python train.py --n_layer=18 --d_model=128 --n_head=2 --n_kv_head=1 --head_dim=64 --d_mlp=256 --vocab_size=3091 --activation="swiglu" --norm="rmsnorm" --norm_place="pre" --norm_eps=1e-05 --positions="rope" --rope_base=10000.0 --rope_fraction=1.0 --qk_norm=true --attn_scale=0.125 --bias="none" --tie_embeddings=false --parallel_block=false --init="normal" --init_std_qkv=0.027 --init_std_o=0.0 --init_std_up=0.027 --init_std_down=0.0 --optimizer="adamw" --lr=0.00435 --beta1=0.9 --beta2=0.98 --weight_decay=0.028 --lr_head=0.00819 --grad_clip=2.0 --warmup_steps=404 --schedule="cos" --final_lr_fraction=0.0 --batch_tokens=32768 --seq_len=512 --doc_mask=true --train_tokens=162700000 --steps=4966 --dataset="wikipedia_en"
Each number is 128 + 32 x the weight over its row's rms, rounded and kept within 0 to 255. Layers, rows and columns count from 0. Numbers have three digits each. The size before them is the row's rms in percent of the matrix's.

# layer 2 attention query, 128x128, rms 0.168, rows 56-63,120-127, columns 64-95
086:146149105126166158118076108068060151107108120083082097124129087075168096152136124099118146115162
086:128088169110113120118076134140068134097134109136108095124140109095150072152120156111199139068122
073:172105135088133110115108111059163076088146129190117166142125157120184161153125142094173117080074
098:130046171150146165113130131125097129113067138172067090090118055118163109121140141109207081110154
080:088148149141159067156193111203100113131116145126172142142113164162075157171130105069070184083130
084:108107149160147142116123119137112110125119132163094070125134126130112068110068139128141101114148
079:208116116138148129088092129142108099092135127112138200134131111150141096137143192131181092096078
082:162100159117120152123081113157150083110114104109098146110139118082158138147135116165120107126092
092:120110133166176101179138124148124133156052139078117118101124034122143128174141088075106129140149
109:133134121134150134108102162110100134148132120141131115127142105159125035173111147099198065120156
085:129134090080151147044134171118120129129152123185103131118132146119127096094155156097189142121079
097:078164149083087163131161123068137057121184136146144217104120182117152140097175107144122130140098
091:123198164149191113167119112137122158153073124086167145121133153141082109162077139130093078141124
084:102123154087088145159142129151162115150197113138124175066129124143101128080114147157185205122129
094:163132116120089136109143181058107073112117171185069103171176110141137120087167134100148113108128
103:122101122173203131138097191104130160064060115165097136122187146166149087084139112087121125148099
# layer 2 attention key, 64x128, rms 0.161, rows 56-63, columns 64-95
104:092123126138087131136161135161095198099196114145130119107097148126095060125176172114168147162093
127:130086148142188135138125128145142161042144082097114124125100158104093070110113138161172115123071
085:064074158125149137138125115144128208071143074137108101125116119168162147089081126128132086075112
083:125130092099160137110121107122139097111113129121136099172108086179123103109105092136128094134148
083:148150135135080122129146136060100169170133156153147103099140140075160145128159163121101106165152
083:142086176090086116162097116116129158140127118084086077163125076151184107075139112144098144164092
105:128093070159215094098117112197128139077140071129092127120080124145120116123072129188161125118122
089:064111096175168106072152094166137152133131123096103086121093118101119067134090150096152126155124
# layer 2 attention value, 64x128, rms 0.0866, rows 0-63, columns 64-95
090:094112139144145110149147170116130134160131104137096165160111055157111138162070152155133148162103
083:098172141132114105108164127129105160168124102132121179079114141122057136136092169125126111131117
088:135048080105139194094137079169114121094155152149084078087100120177141170154141132130128160187185
097:147100174126186152088136174124136063141105107135146070098155140102160106139097127152110084074137
116:117116111072116146130121094092136088151174161112087134134084120065115129113117118109103080139150
100:171137090152126134083144115158122131123129067161096104113106133124106072090155125141164151087137
096:148139125142111143188124161179143137084117132106126109091126146089101130136139119101109143169101
095:130101161125142184141136178097151147135157141108175163104130156127126132133123101076164087159140
109:105117192112170111109134110202233121136152134147155104099088143117175184103119078139138133165150
109:096102145082131127141087136184151119158083174090129173126064089190160141219065140151067112163130
111:180181153069126108140086140180142122113124108131137112164130150132126186135114130143074135073146
099:169144096136145100130112146123110090158138121066149113093104119143091098160148143149146165057124
111:150149106087180086157152208162165151142113104182062135133146096138109134193129159082102112073108
086:087150090114122182145105154143191137112146129116099129138130172112104133140089109175103097163165
111:134076140088087160154111132082139129109080128145121116060129145111125130091174148173116192115096
088:159075158140149099172170118179142120177124123102120172185112133125149124106113086069132121123148
092:075135153088106086142121158160195079085091185133156135098180096171128141139131101120073075128160
100:127076114095116113207100162103106087127148126100163146135143144145082133133060170116109117145091
101:178116108087123180132140151145127181124129127093064149073058131125068119113175130159127143079180
101:160140146122142189106130132169153165093152073164068107112158102142175124106154120148106160143161
102:093176174135116088154114110150114128114098159135133129141097098168196145119173172169131099099114
087:140106087155034138142097119111119101111146143110111121121113171086153156142121151091126060107172
102:103126168191103102084160145126066212110130161048155109063052134162103151188131139097164162115107
090:075179131142105097123083134158132140085061129094201113082114073112136164153117142118089145121098
089:133107153111113109146094145096079121114090144204137067137175138088149155131097170112090120130160
101:148119127134163084068133165145151120115111098127125084150119181154158121086154134155132172129169
090:154145085138156147140111146169209105145094119142179146030103103140118130131083133158093140133141
091:090196110118143102149170078124143093117135084162163139149157136102124131168089114111143126121093
087:154086125164088191126128119094088119169127123089117139135133158171199111088167118118180165170137
086:118136134100086137113155147188125103153149163187146065067119115107143162183123147115133148166113
094:170138134127158149041115168127131147129115109146156089102119113137089095148121127105152144148103
099:130098123096129072143157134093175185135154108115158111165096141088057121156135119127156115130100
107:150064110109115165124104135096110097095145165110138097174159170132120137119107117097126131129129
101:167177168141105145105160125154071168127151148179133192193137190101146112106195122131146143134096
102:088108110138094120188135154194138160197133139175126071099075135141127112183158119155126097111092
092:144166151121147150152057077084118132104098176124167085102150142121129149121158093165141167088133
112:158122144092114170180118139121155120087145118121125099134153136144105159125142154147095151075062
108:150125112122136151075157106103172157122153167141146140181137124124111193082142122169136117164119
102:147124172070188083100127149142157109121131125124094077161136146138097145182150165084147132100129
110:124137138100124102119114136092079112131116113152167100080143162102146128139125131086140107063143
092:152110206121117162172084127113121151109157112115170101110098144121124118133119156088117109154094
104:122146085141132081102127099104093090157131127117128164169150149072130118135127117092132126096133
095:150116112124134130120171135068167118145160153115148173087085078085116180154120142195145145154130
086:074040122200109100103132141103132078168173217172124145075103094143145094158070145131104110160133
108:065075116159113049170162086132148093164134117158101112103120171177132087122152122164176158196122
105:148099122123135106137091166170057160090158143127133148139141182123097113155102058051155124134137
094:096135124118102095137166149142131088115133085129138092103165115148073093163111146146119137096127
092:149155115148115115172131077090103124092136131099172148237124158086084077108122097133144096118147
102:173148176144119158149157119138177148093082144097242159092118083131151105147139097126162127113095
108:164170175136147114131138085073166085147158107114177126174152182132207116089165105138127138115163
099:142122086096127102130108124104095094140133140080085118171150210157085111096116120122099167116139
099:124103120070103127146088129098125156124148104153183068092111122131109157180125136149127145142131
114:120126063136143134183139112160174067091081117125128139104169137104107088142143140138091137067094
112:152125061129144098146131161108093138143142129119110161103099099126072131081174146167143100062147
111:185146131148102100124093168039104114157104098164107083189144163118102146114119137097101137059104
096:118106063086118115140149125109108115152152135071124141107146148103007115150122152104133139115120
105:160129115135121100133122177108176156138064099191109183153127105164122108167175175115118134140119
113:134111111108121137131113197121099131097129106142037054103124080110115130144079166103105144161133
090:089127144118118114085127174113149076092078156176119105067184122155151137082162101094134155107084
096:116141170174137038104137138087145157136102114190091086191134141138139104148138115090158130128121
090:121101109107130092108145138093124142152079122096136142099136079147087133096115116099148140104153
103:122080159161121137157152134129087076139096151189119089136192157172163158155135137084161195135075
123:130177129093118164110164178199075186124050111105138166134102089167050149140145142124113102092097
101:117168114146093167138137113112144146089096130105126171135158070101129110132138124152118131150117
# layer 2 attention output (transposed), 128x128, rms 0.101, rows 0-127, columns 64-95
086:147120111144176131102082165119149127138120125130115139113150148210169169105100095064162109111120
080:101106099068136161148149100139215138111098226116159115144117163074124151143128125150164184131093
099:140110120131205131115127155152132087188118145115164129188130114093142116130122083072085155140127
098:189174120122173093142092160184130155131117166145127124129199144190131162088136104143188134146147
103:122124100164153160151178154179153126146110080125176137173162127155150098092183037133115122091104
104:043102137106074145156129138112112137117092151102119158124089131107095160202092120172091116136122
091:165144152185092200161086112119136060156067145110146123133190078144133090104136069139114139125173
105:135200139087136095122078144143061118090127060142088135119136144184094080109118068081128152131124
117:202087160144207132133119121157096046127110133141127075143137151137140111142092116102135084118207
118:174146139180244127073159110158102134143115075185145139166154151108168142118136178097117116116167
128:151107099189104199128187076136150112149142140145201145125169049122163151118147206149132129152131
092:117137128125083089178175122100116098079097161149114164111146151071135110138141126113136115071083
123:156198077167219136067092179113100169112128123156150123148167167109175110124096170087138167141132
087:171115132103171173163137144126119104091134160117130084147125092135090120115123117092214147148145
112:113111140094087102167096141073194083141153171149112067131126099072084115120147106099104150158156
092:139141089143137193115105126092090079117116096094123108150153134162137147135145059137107102149150
102:188126083189111180080122145108120117156192147151158115127121110121166092111109191135111174144121
100:184165100062123131130120128151144102151100079131085134127154109148109117148160080093099121185090
100:077150170150104104159135097095116151118101171161135125155084167096105064157124124143094154095109
097:098112146158082169163166138112109163137135143173164108138126090127141090102111151124142145076140
102:115119130099176096170124089151181147126118127110150088073135142120092090150136200128173120171186
094:132102150155093167077164133133133146136100102101159132077158095075106068093163087090148167142102
105:126119135143118127097139092171128102166073148166120165111086108112162099172108119127074102113149
109:114078127185063137101179068115161154103142146166150158120139108079174096123133192150115161117105
093:116105133187093129081122139070150204123192153142140119060153107101187143131154158148107171161066
116:151098097109135192189132125129161060132155226123186099131121088146118213169116209172141131119164
092:140126167195164084135128123169066121070095163132146095146170134102132107141081141121109129083202
089:110135131177187103099122121106079200095111076142176106128127162088129066146126101161115150123090
103:130061130080133143145136142134166053139133139165089131120139113145110192138143151086101109084108
099:205162112057165108116098163131094128109113091147118098136107185117146037147100056103126138129115
091:137140177167109095172108104140123133127115207093098167133170098124166166171068113121090145105076
100:115154102142108075130114115100091103164097163102130182123102133109144094095114049154100117144138
102:135087099132072199123135169084159098157151111159135132104118128118101114126176101109128144169104
093:099137130096154177150106189084137137160170080116114120087107084130125100093166125136160150114142
102:139204108157198103072137152146077106084105075117160150113164142113165118099108054115104137142157
108:105074162158093058173132120095159099132197139147118135077116129117106100103165177147159122149177
108:114107106123028171143124095124197128151141171140150123095147075103089164111163217147181167181132
106:142152146100127166108150142155135100162138144152178174075129104160129182087093157136149150125163
119:167157053159193096139082153141136112168142186124173127162112108104132124142088180135122146166162
099:123104076125180122169098151077107096131130114132092085113135196074112101153156118108134107140071
100:112077087118029097140119063139150128063151125121102166150125110097098095121162129123148163162118
096:137115168190172170145184146102093125138132055156145129164132179180133146137151142203099056077144
093:181141120121174025105068100113075173106104128135092102123104192180127115089130107122111142170040
099:165191091080213102104105164160095178100060090143083120147132248099167112106123017111107126120145
112:164118127052230093129092178134128060159115156106078068132089136114117156172105111089129088142156
102:101113096154053170108148137060144127110154080129121126139086107108100073131137101105118166097099
096:149178091104186116153060207141124126162112187143113068141112149128125122145097147112172089160177
085:109127162149139184166159140162131146127150106086149138114144097192126137131162114186166113144115
095:102088182119143105199130077141114100144108118139103122080163166131085096134120120123132083131163
112:136119137076104192154146083127144100123123127151126128103129111152105203091158190190164132135110
113:144125112136125194176157165098202028203129144155141127128122095100110212139156197127114100115165
101:129117099115100102108098094073135086161089144113143145124090173085135114116148156126096166192100
091:119134126151142172173080170106138103125159186069106100156177117078100101139139138137149151183166
103:122109103143182074164122181132140142107088154097119096125121181106132154176136165096172104152089
119:128136147123051172100133132126177143109187164129107176090172073100127251116168193146121118151098
085:138201137108105078147151167135161104141131119161096146191106118139148122150125085083115120114076
095:077148104166146104103125133092075187099157121094078165147118089076154122088109170111091151147076
118:151158050118155147101064176117103128114122115125106116151127108128146099130126083106122129174175
091:170125121114123125148121138127178088169178153156079089084095036107126111114131120097129124127129
095:132145130097164146124083149117112126119171145111070123099135154113159126161102124123154092117199
094:108093137107077125177098119085179091167210107148062104089089137150137093168114156098157068127129
099:120143126054072089105104117102148173120162127135096125103086162083100146098139118152112111171104
112:094151132164166142177132115113150133185111147159149137118143120156178096158112158121125120068100
092:101095214149126117137113133130114142116084116145086158141173155089141101106134121115121122126116
094:131110103154085165111122139162127076131121108106139144088083135132107091144109192098087130202166
094:120149074079123139167129185099147100129108116083141128156133109129131133128080104096150141152152
084:167124183170127140148173183120150129076104127145156106118186138109173143132083048093105109151160
091:113126130164122198155172090152153101105132117087095111127098120148105099125142104126105126176172
112:118102107129140147147139073136141111124088108069180108160151137143084112129114191201096125143104
092:128128124104142191141171115147169154157157146104170174071184139133155153119130099080150142135179
095:144139115097156076160106121089130144077147136114106114167142158159139126124142092123146133091124
096:120153162016134061115089108091132149112149170129075136136120126173141128116131084076155105131074
106:113153154174064096161119155114138097115053147154170158128170172137172095130109069138120131161167
110:142140177186163137148150072110084069145122094157190154101126177122162053141098165109102131173148
095:106094108151075122176138054069144135153142103146130174116159126159151123089128201134151136197134
102:124120129086170160112143110134135126139135117091104112083169114129097130170162069173167177072133
103:139143140077163160084150082106161118165169148112134105115084144134134101158167154098147163157167
086:094130131176122086141144132138132111142139160140133131229174126103170120189127102148155169130150
110:153122129085154131122170160131155079142130160117087129153108124142123151115102037155153135047151
090:101125145142047125195097099098140109136066099133122137063116121132095175100139162138084146124103
094:101111161202123107161073154112087089098131137149141091221113146140138063098160146153128133110147
098:104091118141191203146144139169146113110126100103121123100112084174100085140169162161122107094127
099:148145104060097146160159105093133123162208160079079099140130173127163122162113069141145179084137
105:185111104039100075105142065114107166204194151111100120138162182139175123109129105123139152120169
095:127137054105144083145132137180127180144117117109126145126100111208161054123098120117146141136125
089:118113095157126134150134126091116140132107181123155097167167105126130108137150128152112149115118
090:109111055144107049095072154155119134101126148188093143084177143106153131156105165081150116129108
084:121117143191166098131102139099119058108109090156171114204123124116149098135073165097151139147159
093:135074136143140177134167134137095064099143160168127050165125125119152152119182153160054093114167
097:101103110165111163155141156166154158082139145149118163133145128119122129129155112159118169184165
092:164133158099164094188157092090125096121138150137109115116155195148135071086116085140137179097160
102:130139125087122160105097068191160129186072122142141095147094142123093123136104230112100136126170
101:163103141172104090108148142117089137114100160144180179055189133105125163148097116160108150120093
088:151069104094202156107118142119164106130153121105157116122159098122148090179147080139181110120097
096:183151146188186122152172119140150109127154139182125135079169148122154140123110107061114165124161
093:101163094082106142113131105137184132165123110119068109177058145144116116127168172118141104068147
109:110060132185125152142147106127146132115128105152169157095164122101167130101110143158120141092114
103:128106108097123091098094138138126124125122137146123144118200100132136172124154104125162102081056
100:162116128050131115119147137077126105079122145148104085133096175103108113162181100119148108104105
093:111155148156125117124112136136101132129134103140086113187091129132166103092099102158165114049134
105:109094084061127096117130130091152158150176129124108121152124116150147128126120092152181134115104
106:170080095082120129127120189099092091097125190175137139104138178103128093129180025154166152170107
089:145181139129154163076179149154155157131138064131116128095091122186109061092182159094159144177152
114:106181148179080222078178107172190086105107166097145120122145113147131167181170172130105094149152
089:125148111136129047131163053087156114162128061110130165193161099149140106101117180073156097086108
114:107111144180104192109097075187129137096101120129153117087129131120122148149151229170078124157146
094:139096092110152153103070095156121105136086143112094111142018110140110094157087171121171115118116
087:127114106120136178110102118182164115082091139120099087107094188092095089148111157130062143109142
110:124126148143177103105084188157130169120055158112156161129142098132091128132122101151119125091150
101:107177115132134064085149122145124172147146111128094153192140142112148127149091085093146097090095
090:100155119117170162066134146172152136124189124093112169105107118160125094144127129135190175122128
101:097123131138091105134152135142125179110151086151100114114134117121131192087153189141107127134077
097:126158077122071091099098109163195111145089138111115126142139153199170140148098124095182144092115
107:111104107129060158135069049130146159174061122096139152110146104148059170114143199165117130153137
097:112116143179139197164148135129125148099124105133152201061165108124125117114153132198109153117123
100:079104112141084245136093108111165053121116113138143106211098142105108111130136170115145076101141
118:134135167132185124105166131116173158114152109107143118134156104173146120156155036148122194062123
100:099127146103118107123202198129168161078159172094092110092075110161113126193122094192155161154098
101:102094142184114178145140148108143118124131134172149190104173083136109199143207153176099136170128
095:112112173034159118073103081146127127134160174107128168156138126133076152127131179162136148088128
109:195146150081138096136163116088120124177161106154099109112114136143116155092170098088149143091128
099:144069097116153169100170095133147084087163115149095141091153114106150103124170139128155124162149
093:196146154135125025133151175136065137126149144161122129115135202147109136095098018137123140124135
088:110158104187184101096109102170121137132127115190151156086131126101098119117130127153125146082132
084:118187141106102115117148150121099105147181152143125156124126168126122127124138111144142160131107
098:153150136103159138044142175193101145153121164143144135115068115144146168173108063076096112096164
117:149160113136132130163158173130142083139213144099159113113111138148159140168129115079153164175096
103:169140136108168087090105111116125106156157178123149095129156170155171160146127110154148153096151
# layer 2 MLP gate, 256x128, rms 0.126, rows 0-64, columns 64-95
108:149098109134125108131093161120127222169144101154149141166088102135188137160135152133166086075129
075:101095129113138164104127145102068141166066086161142150137097182156053115153142174151077124150151
126:126121148091169142071140142121166105137115160098199158149172135151104148131112113134140146090103
059:139120131152153084113103118137075164227125128122095125133094062083062173120128111147173130142158
099:162095139170121147123063120091117161143135142131140158128170116108155133187150091114128129110162
091:165188140109109095148121147197095094102173185115158178126087123165140187145082081110123155119080
094:136037132151112113105081114098139192140125096115135174074069213124159163178126124134120112161107
096:073124081146064087108147064165159155119131145163149181161150140118110110142131158154122152148135
102:168108149170122108107098157175138173169068105060115084097166148108183122093105084125136166148146
110:134166112101129120094088111178166160114140115150165147141162155174099200119062109134136109068152
077:150121163125131173124138057150140132125122164140108100174099159149139128105120152131078123153070
119:140127135149119150168108126116163144133132119087107177092179106164101193125155151067149079186071
117:161133113129131108108124085141106092080074114152121074165159109152126161106137163126174093102139
112:193131152131106156083122128129106110206107147119121148141105096114156131115104122139169114037171
058:146168188113148126124178155111146114141109141111133092126169158153111115118093090162141154061115
087:123125104147149143111095162155126118136141133116114112121090210087132108147138119071139066106112
129:201164120178163178126095117104175125151119071159112119149185091145138145152111130113189156150147
065:124158115130136142098150056147145118142088072131111141130071070079138143151126092124074116160102
113:102098083142096158113113185093150146190146149152087044116117095118125161090166109064147107139168
085:138123159138102146118105151137117159170095156210163171140087130125104140175163141120122069147106
084:153173126108114147139182155115162103173104191144129101118150154133087151193151116160128132119186
142:137091107130143198155160153161139187125126096087153089125146075119106121123163138091150078145131
085:159134145105174127143110088114070119126102165154165086158125161122078168097109093096109127122109
098:190064126149193134143118179124067178155149102109131088101074080112156173130126165094159073088171
103:144118092168203093133159119118163154121124133115137133120070121154167120124150204100059114125180
104:137144065188141132104185196102143099109082109152115132102120101072154124156149106091170145115158
106:084112094171163136104134163112037140122118138158108071145132167122153113132152061141096127121095
136:127104161111150137100144124101109159205135080085157120151108139072116113144116151087137109148148
093:171108064116204117077129161112105166079141101107089105091148169101155131104069122083160045112154
100:116108133139165088144210129123103159122092103140112124124150090091183177109118123118104119126144
126:150128128157180150135106098155120126121103107079102124188139119154163116137111141045115128116147
120:125109145141144112122123107159165154117084071167148051078126120181134132179153083086087143073114
168:171129139134178137086146144117120188178120137118178079176182117113144136161061152101114097115126
099:162110171091103157099129127112136065152138125140119114131110081187167164069130070151032107080223
086:078089096103156152148148081149145127177157124134125140149130105138085147138136056163170110151132
088:134157148168167190121164205150117157146144112160167133125153103097196114082193074131142103098203
114:175182100168180148101118134153131167113073113114153113126121107070151116130100132169189105147173
056:086094136118146112151170090131115125096140155135111157172078139101067150125142080168084149079094
071:095110167155143126133168172027119122127125066116123092140106150100151098132131052163126118070145
074:111126162100105177121134159124118154147156085188145197149133178176073053158136144136054128156089
088:142081092155146137146186138163094112137109147149095096137123160125173134104114158112120109098184
118:096117151125196122100134144073095105071100149115109105096104105066142128073144137116177164095133
064:081094150116094151093154069158107147177140147123126117064112137151115158153071084096154169121153
100:108114102148152164147134114104093112145112098138117076077125093101121126119138093130135061164161
102:156110116126165160152090125176159128148158121137129116117126091164110186125118069083138092181101
103:167160128205089137165108137128176156120179113098114150179100081131144121175139085133124110112160
094:146135126166180164151131113146099101176167140179138097160117105143154078063097083127100117132124
082:118110107132146164187164145083140124135152062109101128137158166144125127118075138120121133138097
117:094154159108153149133105135144165115158124114110143131148147181178155098092145129124120150128068
069:127173056117093077095093122183130184140088142124122153127173126137112212161095152137134150161110
099:180125078100141154117093096198161233068109097151158187174166168210079147151098136142125112142122
107:180113120127140147150127143182146122106129173120123128098197149128159136150159124082205151055134
080:144137219144163169116157123136115174100137106128133125118160184155099099105136146125136176125151
133:131131130139138147140155117089149178138138146156128057125072121112153101171113124074116120105220
090:156077078173098103155099092071158173084107124070125121154145149117145119114135077150151130114120
056:146079117112133135144187084133120037101160143121102131133167143125147138133121103117115157107099
139:164206127149140181130127130111107127167125170138053108120126152104167157173081092063139178108117
114:144072142126104070104125109083131171094090061108143154085122189124100121168134132090156096124129
094:165135140123143133117134129100104165191109044165120097157082122083177125084152092117119088135161
124:143119083169191134146120188138139159151123087118123148155074069112168113148125129076081146157137
095:139108093129126101117087050107172121072175132124143171146186169162145129159153155109118125063128
073:089161181111122175113113135128083078122148097164138120074093140072084153095189126136151125114197
086:145155194194133092119158182132139141166112107115103155082136113107076170170114145118123138081182
059:106104237155161177137137189141141122175095215174166161107107097139072158141152117164097090138176
100:151149104129114145091128092113138157149123128075146124131114107132081144177114074104104134105114
# layer 2 MLP up, 256x128, rms 0.123, rows 0-64, columns 64-95
119:131147216133201099114094125152057152020099146158105139074145161150162095157146128106133148128106
078:146087147101121136102117114111087119112153068200131107215074181084109111122152187140115104093161
125:138134090167108124207146122115127172139145132160046107080123112117184137116137089104111094161164
062:185203104116171142140151136148105118102132161115148138170179081181099125086083118091136154126082
095:117107109113145105137081116102101128131142115120087152107189152125139156174161163095136122150092
092:195150141118143117099119151176110155101114134113134182080109149152145111135111123045174109127095
092:109153145085203113164181064182115176091142155120109160158098096172116114133119115142109123140035
099:167129172141120132147153131116059059123160051169101112142124128123112161095101111130098091128140
102:122172096106165100179120130203154119104122144128092106121125134105170122079097095106115089103122
117:094110155082075180149126118109135082148160139098152099115145136142168109149138230187164156185081
082:125177202169145071178135132084124138112071145142132124119117084109148124070113181056105113171112
118:144144127125129141183126138104151135086111109096119174121178123145128179135163177095179104172053
119:138157149107125127085170067114117098134081131125127094151178103114082190093147134115131133129165
112:085149150109149123153107136116091132102116090170108140049150155183093148135127163110156162200094
062:110082114117175162091117172065090140136150130076129125119086036092141104169102127101164167109131
091:153142150116121129135129151155104083146113182185166096099079119128133172134153116135175127105075
129:127175128145151158105075118094189109129116063171090138155146078193123129129118154128177176159136
068:091107134144113129116127144160190108225167108068100108153151117158156138161149140100140088092092
110:101119120146106135137142122072182090141108144164050098138097088092146167073208106062144124125142
090:182080193136100115077170108112118108186128123155136182164090158103146150137125177092143121123137
079:096112113135120138113109108171124121080131073201151188137136137178105148086150134082066114128079
138:127163160147118119100118115071129065174100170180102164139102155143132149138083082157072182118117
082:106109082123087112109130157119220063128163127145140154117099122183101116141121139171123140119128
099:147069125144165131152062128154102131130145159074086139187113112143156074126139127119146134158129
098:123047134148095071074091130117166157140144131105166154153169142122129176142142164120183193125178
111:131199131139105179129053129175127115148117095066121111140163116076124185105071134124059126129135
106:189103147108151129164176095109193117141135139114172177098066123128102183140077126077173137121195
132:101118214139216094146127143168131152100141147197078070143117159072097157144149135161147053100160
102:114156129100115175165070146162103115130139139163180144143114078108147140087153153148150167090092
094:130091109135170069108131083159107115050142097127081113123157075102170159093112178151129130101154
129:130081135201116128155163136106138090113099112148170128158094178154093102103142161100117168153208
115:084135116108120151137113125105110125158199158100140208165115153107107147080110158163149114187085
157:111128079161094094158129184132137111090139106213077157114146124163113182072146116132154181125106
093:116154106110126170118125146100163171124097183108170158086175136141116151218125126090115134139095
090:135102137068094114144121091146144095050088182092124182142152117102164179098104112102148088113153
089:137117218156149106095167162103150027174154098153090113112160083119183135105143062141143155139154
118:134114151079106088102134104132140179124173139091077135132076093126154125097108194062122164103066
059:127106223157124109113108138094142159111106068090130067136099158083079133126144105129161124082123
070:155135112105086157149096139111094105210111139126141125108130097128215149113158141110073104114142
076:135122062092122161116126108085073083106110085206146099117101163121078087078147114139082117165143
086:137129099126114194143134177192083180144105138120147106125068142143151139119126075190102172099136
119:187113115101066102151062118164147121114175094147140134137166147174113110155104146157144056125117
065:136129088125223108103134069139103137176115100133100068171093180115163143125103107087175086136155
102:147064134120146099114128177129101138115108113128103063138138153086167089142176127138187118127200
104:083182082123109122109130125156105167080194139124149124139126154136075076147119122095037145148120
102:099084059130075090145112111172165150101110115136096148132159124118141124154140133129152103121139
090:112110116178121117088146141103105124103176080153067069125060115064106100070160139182166099163156
084:105117106133098119118140105107133115126116102156128068162104098159153112081128120114167132116188
120:138085117189125117117116116146112178137092133121110153135117096129133121153136044100117089066189
066:148171134094142114108125091082130127156146084175139142104124100116119176080148146139166104145154
096:172145097048114140125089130187150175147151130128141158135185194176120101134108121178121155160105
111:106164186170219108178179124138122120112133113156099136119213149163159145171103090138149175076096
078:163130208117125122105114112163139097118147090150103166174137106166179110092107126119141182157123
131:090135171089127065107144085092068120090141109143130160135118148102139128090116149116120109143173
095:187071127139154150150184113147067126151144161136115174062154069118173128129107079107182117145097
055:113146076184137107107185101136083140109141121102113143131109152108129097140062147144138163105143
141:174147133186145184123116150100070113148116147147128126062088139119184131160127107092184156104108
118:088075089160118095077071171093133131167113161179119042053154107104163119135184105076182145105167
094:113096133151101109143194175100161084146150191096152156064151087128152160127131140129087120154126
119:126131129135149113126149153124187131095190088124131151121093101103191124145167107093090178202104
084:072155169107144092125167137144082115104111087124129103126100142128117128080136109104181086147200
076:155099126151138126176103111119105114066113094121135120135224100180145126150141123143139142170114
086:065145117151081161108154136109085118129093113159106144157104057118130199184107122086136077079166
062:095097184096135091132125163129151137104124170079112146097151126129131115132117064126172097160117
100:107102135073141163110121105106154137100087165092151173119142058136082145168146128125217138116089
# layer 2 MLP down (transposed), 256x128, rms 0.119, rows 0-64, columns 64-95
118:127099160116201076126095170150104160098111187162118167084168136142181129171108079119167146099127
074:124136136160136171137173144125150099045106128101089155053200133127157167094136110115146099056129
117:137136141172091183144177097100115139150117178145108126109092088128149149135156062075097115177153
063:148151137157105159144189123127131073132117131119116150166176091154137170117121128077154132131151
101:141094112155121128160072116161120170145124114196072112132182158118105119152156181137150128180119
093:146147173090117088184088161157089140073141151125193112140134126137113185177139085141122112121099
093:147177113131074141138215094173119071111129149156135106138169098112065130087147201105140147137164
098:150175130102059150092125091134171133174109154111129136121155112088140140170148066106112187117091
105:112137141090173141182135132134109127098118106112060122101151117116180119099105102083119096104133
121:145069107180185151191128197092114092133106137151094076127126131112153060127112069086081142141110
087:144082123116129205150136136145132098149106171142103191152109111123090096131125149105071160130084
113:171163131092131163119082138116119137130160089168138103169173194110101117114131182193170112104095
119:146207075115161160095178063157141104075104107143121120138196143101115139113133229127148129146127
114:079116144114154134139158127112144161139081148126139120047137179176134167118149091105146180218140
061:123124110156078097105158136133112103116114111119183146155193088155107157079071184113128076081163
091:149197100123134102107156126143146064143095143085168157161045139087074158120140101176168129138091
120:134159121165174160111044108097172115107127052128104139129134084115121136096110171138165166169162
068:142129150095089153097142132175150166160109120092166125159159052159126089188127123141144169097098
109:092084113167117062106065145110130077117135135144049138159128120118131082064186153110177098135107
089:096190053122150098171116164120125096119133113137101127092172072130116155086177112148183117073155
083:067131110078125135127140076154064137085131087141185148113116128130181186103107063107115139153114
130:144170144132142117112160106112119100179124173129102191127067136126158169134102080145037179142149
091:102107089145070079116100133177154118153160116136033145140073096152141116135125079158152133125145
102:130085167138199153168111126138097129154116146095107103172089078135145158132195170092136155163101
106:133109140232153091156109078092130079101153144168163185125097129159174125118125205123103155157182
112:150222141130065139145104157131109089185167133072101104158156098062103183117118118110133146139105
113:218100151179130105151127161102137118130109080129146106093080119124116125165114030099098140105185
132:113131161202186099146082153139120133078161156174074102135162151103083116122150142156131077123129
105:128123111152042157151106156136121147185124154111220141116091078138117172104190101159108185154103
099:100149129101142084120124109130084106080147097168061102151171099141165139091096191100162140095116
126:143120088178152119173141150090164124138077178171183110164100131152077136149127175104177117135179
120:125120077154093113136122154111085103117172199114104156175085144096121114031101111150129075188076
142:094170095119082100150197162122132114108150123192101146125132149166115176088139148123144162132113
101:126206116147156126149108142129149175150105128132146189065162149113137178172104174114187143179107
088:136145099171177149124122132072136165166145087127149103124090145133107125161172158171098150112096
093:122133159142157140083130089146168092151112032206075076103134077106136127117134125144151128154167
116:122088147138100104110168089111141177126155131100081109142099112150152130099124095058059163133077
062:167111098072118197161130090146097090115115087183104148148148066152110162090102184151073096120121
070:086115121165108125134129163103107121095127128173124127130114144114135112137132062168117065110125
077:112133192181110077147043140132178148116143114079128182124124109128160155116138116127208149126116
096:146142142082130212169091143167097179141140149098160129153112089107139196136162093136134194138122
112:176092159128098105194134115117143136182137115149124134129123122161134142157122078138093086141141
066:116152122069181117151147005137127112127110124157115121090120158130153076167153123172158141146124
106:137102101127128169161104154114103128133121144150122102093135107121088126078175099123214076142128
101:100155162189024138131201180097079160121149131119124141123124171094110067140136150112099166084129
106:145153128133064171151081123126153110099161080131096200135102075134164116206133147160138085101148
094:180154117134163094120132171113152062094145091094089108109112074091149131119113177150203155135116
083:101088116148162127185155143109142077131140096151111124106146122120136095115054134113108092146116
119:090142159065153071101100104111132131140128162074149175136154145114094124080110206162110122152085
073:183168116109128071126130169168130134167143097121118129158152121103090158172107167106142116098136
094:128136170182130033123112137138128119122146066108143084132120104102141072118148165114182150093133
113:106116109239234133174112118128093101127135090126139127130204127164129132199141110122178134101136
080:185096139136136126161158104118141073108116114127069135173156159170119083100063162139145169148122
128:105146150140128063072121086090106114092156115112096137107171128099164113116103178154152147132184
092:179100120151068139107114106134119175128131125059151183103129107100106165133119101152188143132109
056:129120116213099179158107122132113156186168063080162191131087113153171144096137079129154114147102
125:140179085190117194114107087107126112164101163129126110142095158142167136191131166083127165111121
118:114114099129132102144204144081131178163090103116157122060120135154139140146174131079158125129175
095:115110131191143158120181188105105131138149193081133140079172139153145132129118114117055131116123
120:114124094182141133125096127145151140137149127107146161116108122098145096122143171140086155196117
091:166204160071111122097122166131145129131137124103110144114082053133119167120113192152139144138121
072:117150140130148197083145179151106104106065147108154143124130127110104178047132191120183135136192
089:093190114090114136114126116102107132126090121187163129154090100112111185153102183110111099097152
057:162085134117165137135124022100181142143177123162107086164184102177145154077122183183062108093047
106:192138089122167101110086112119087170064157075127139114158157150109116105171138173145129120099108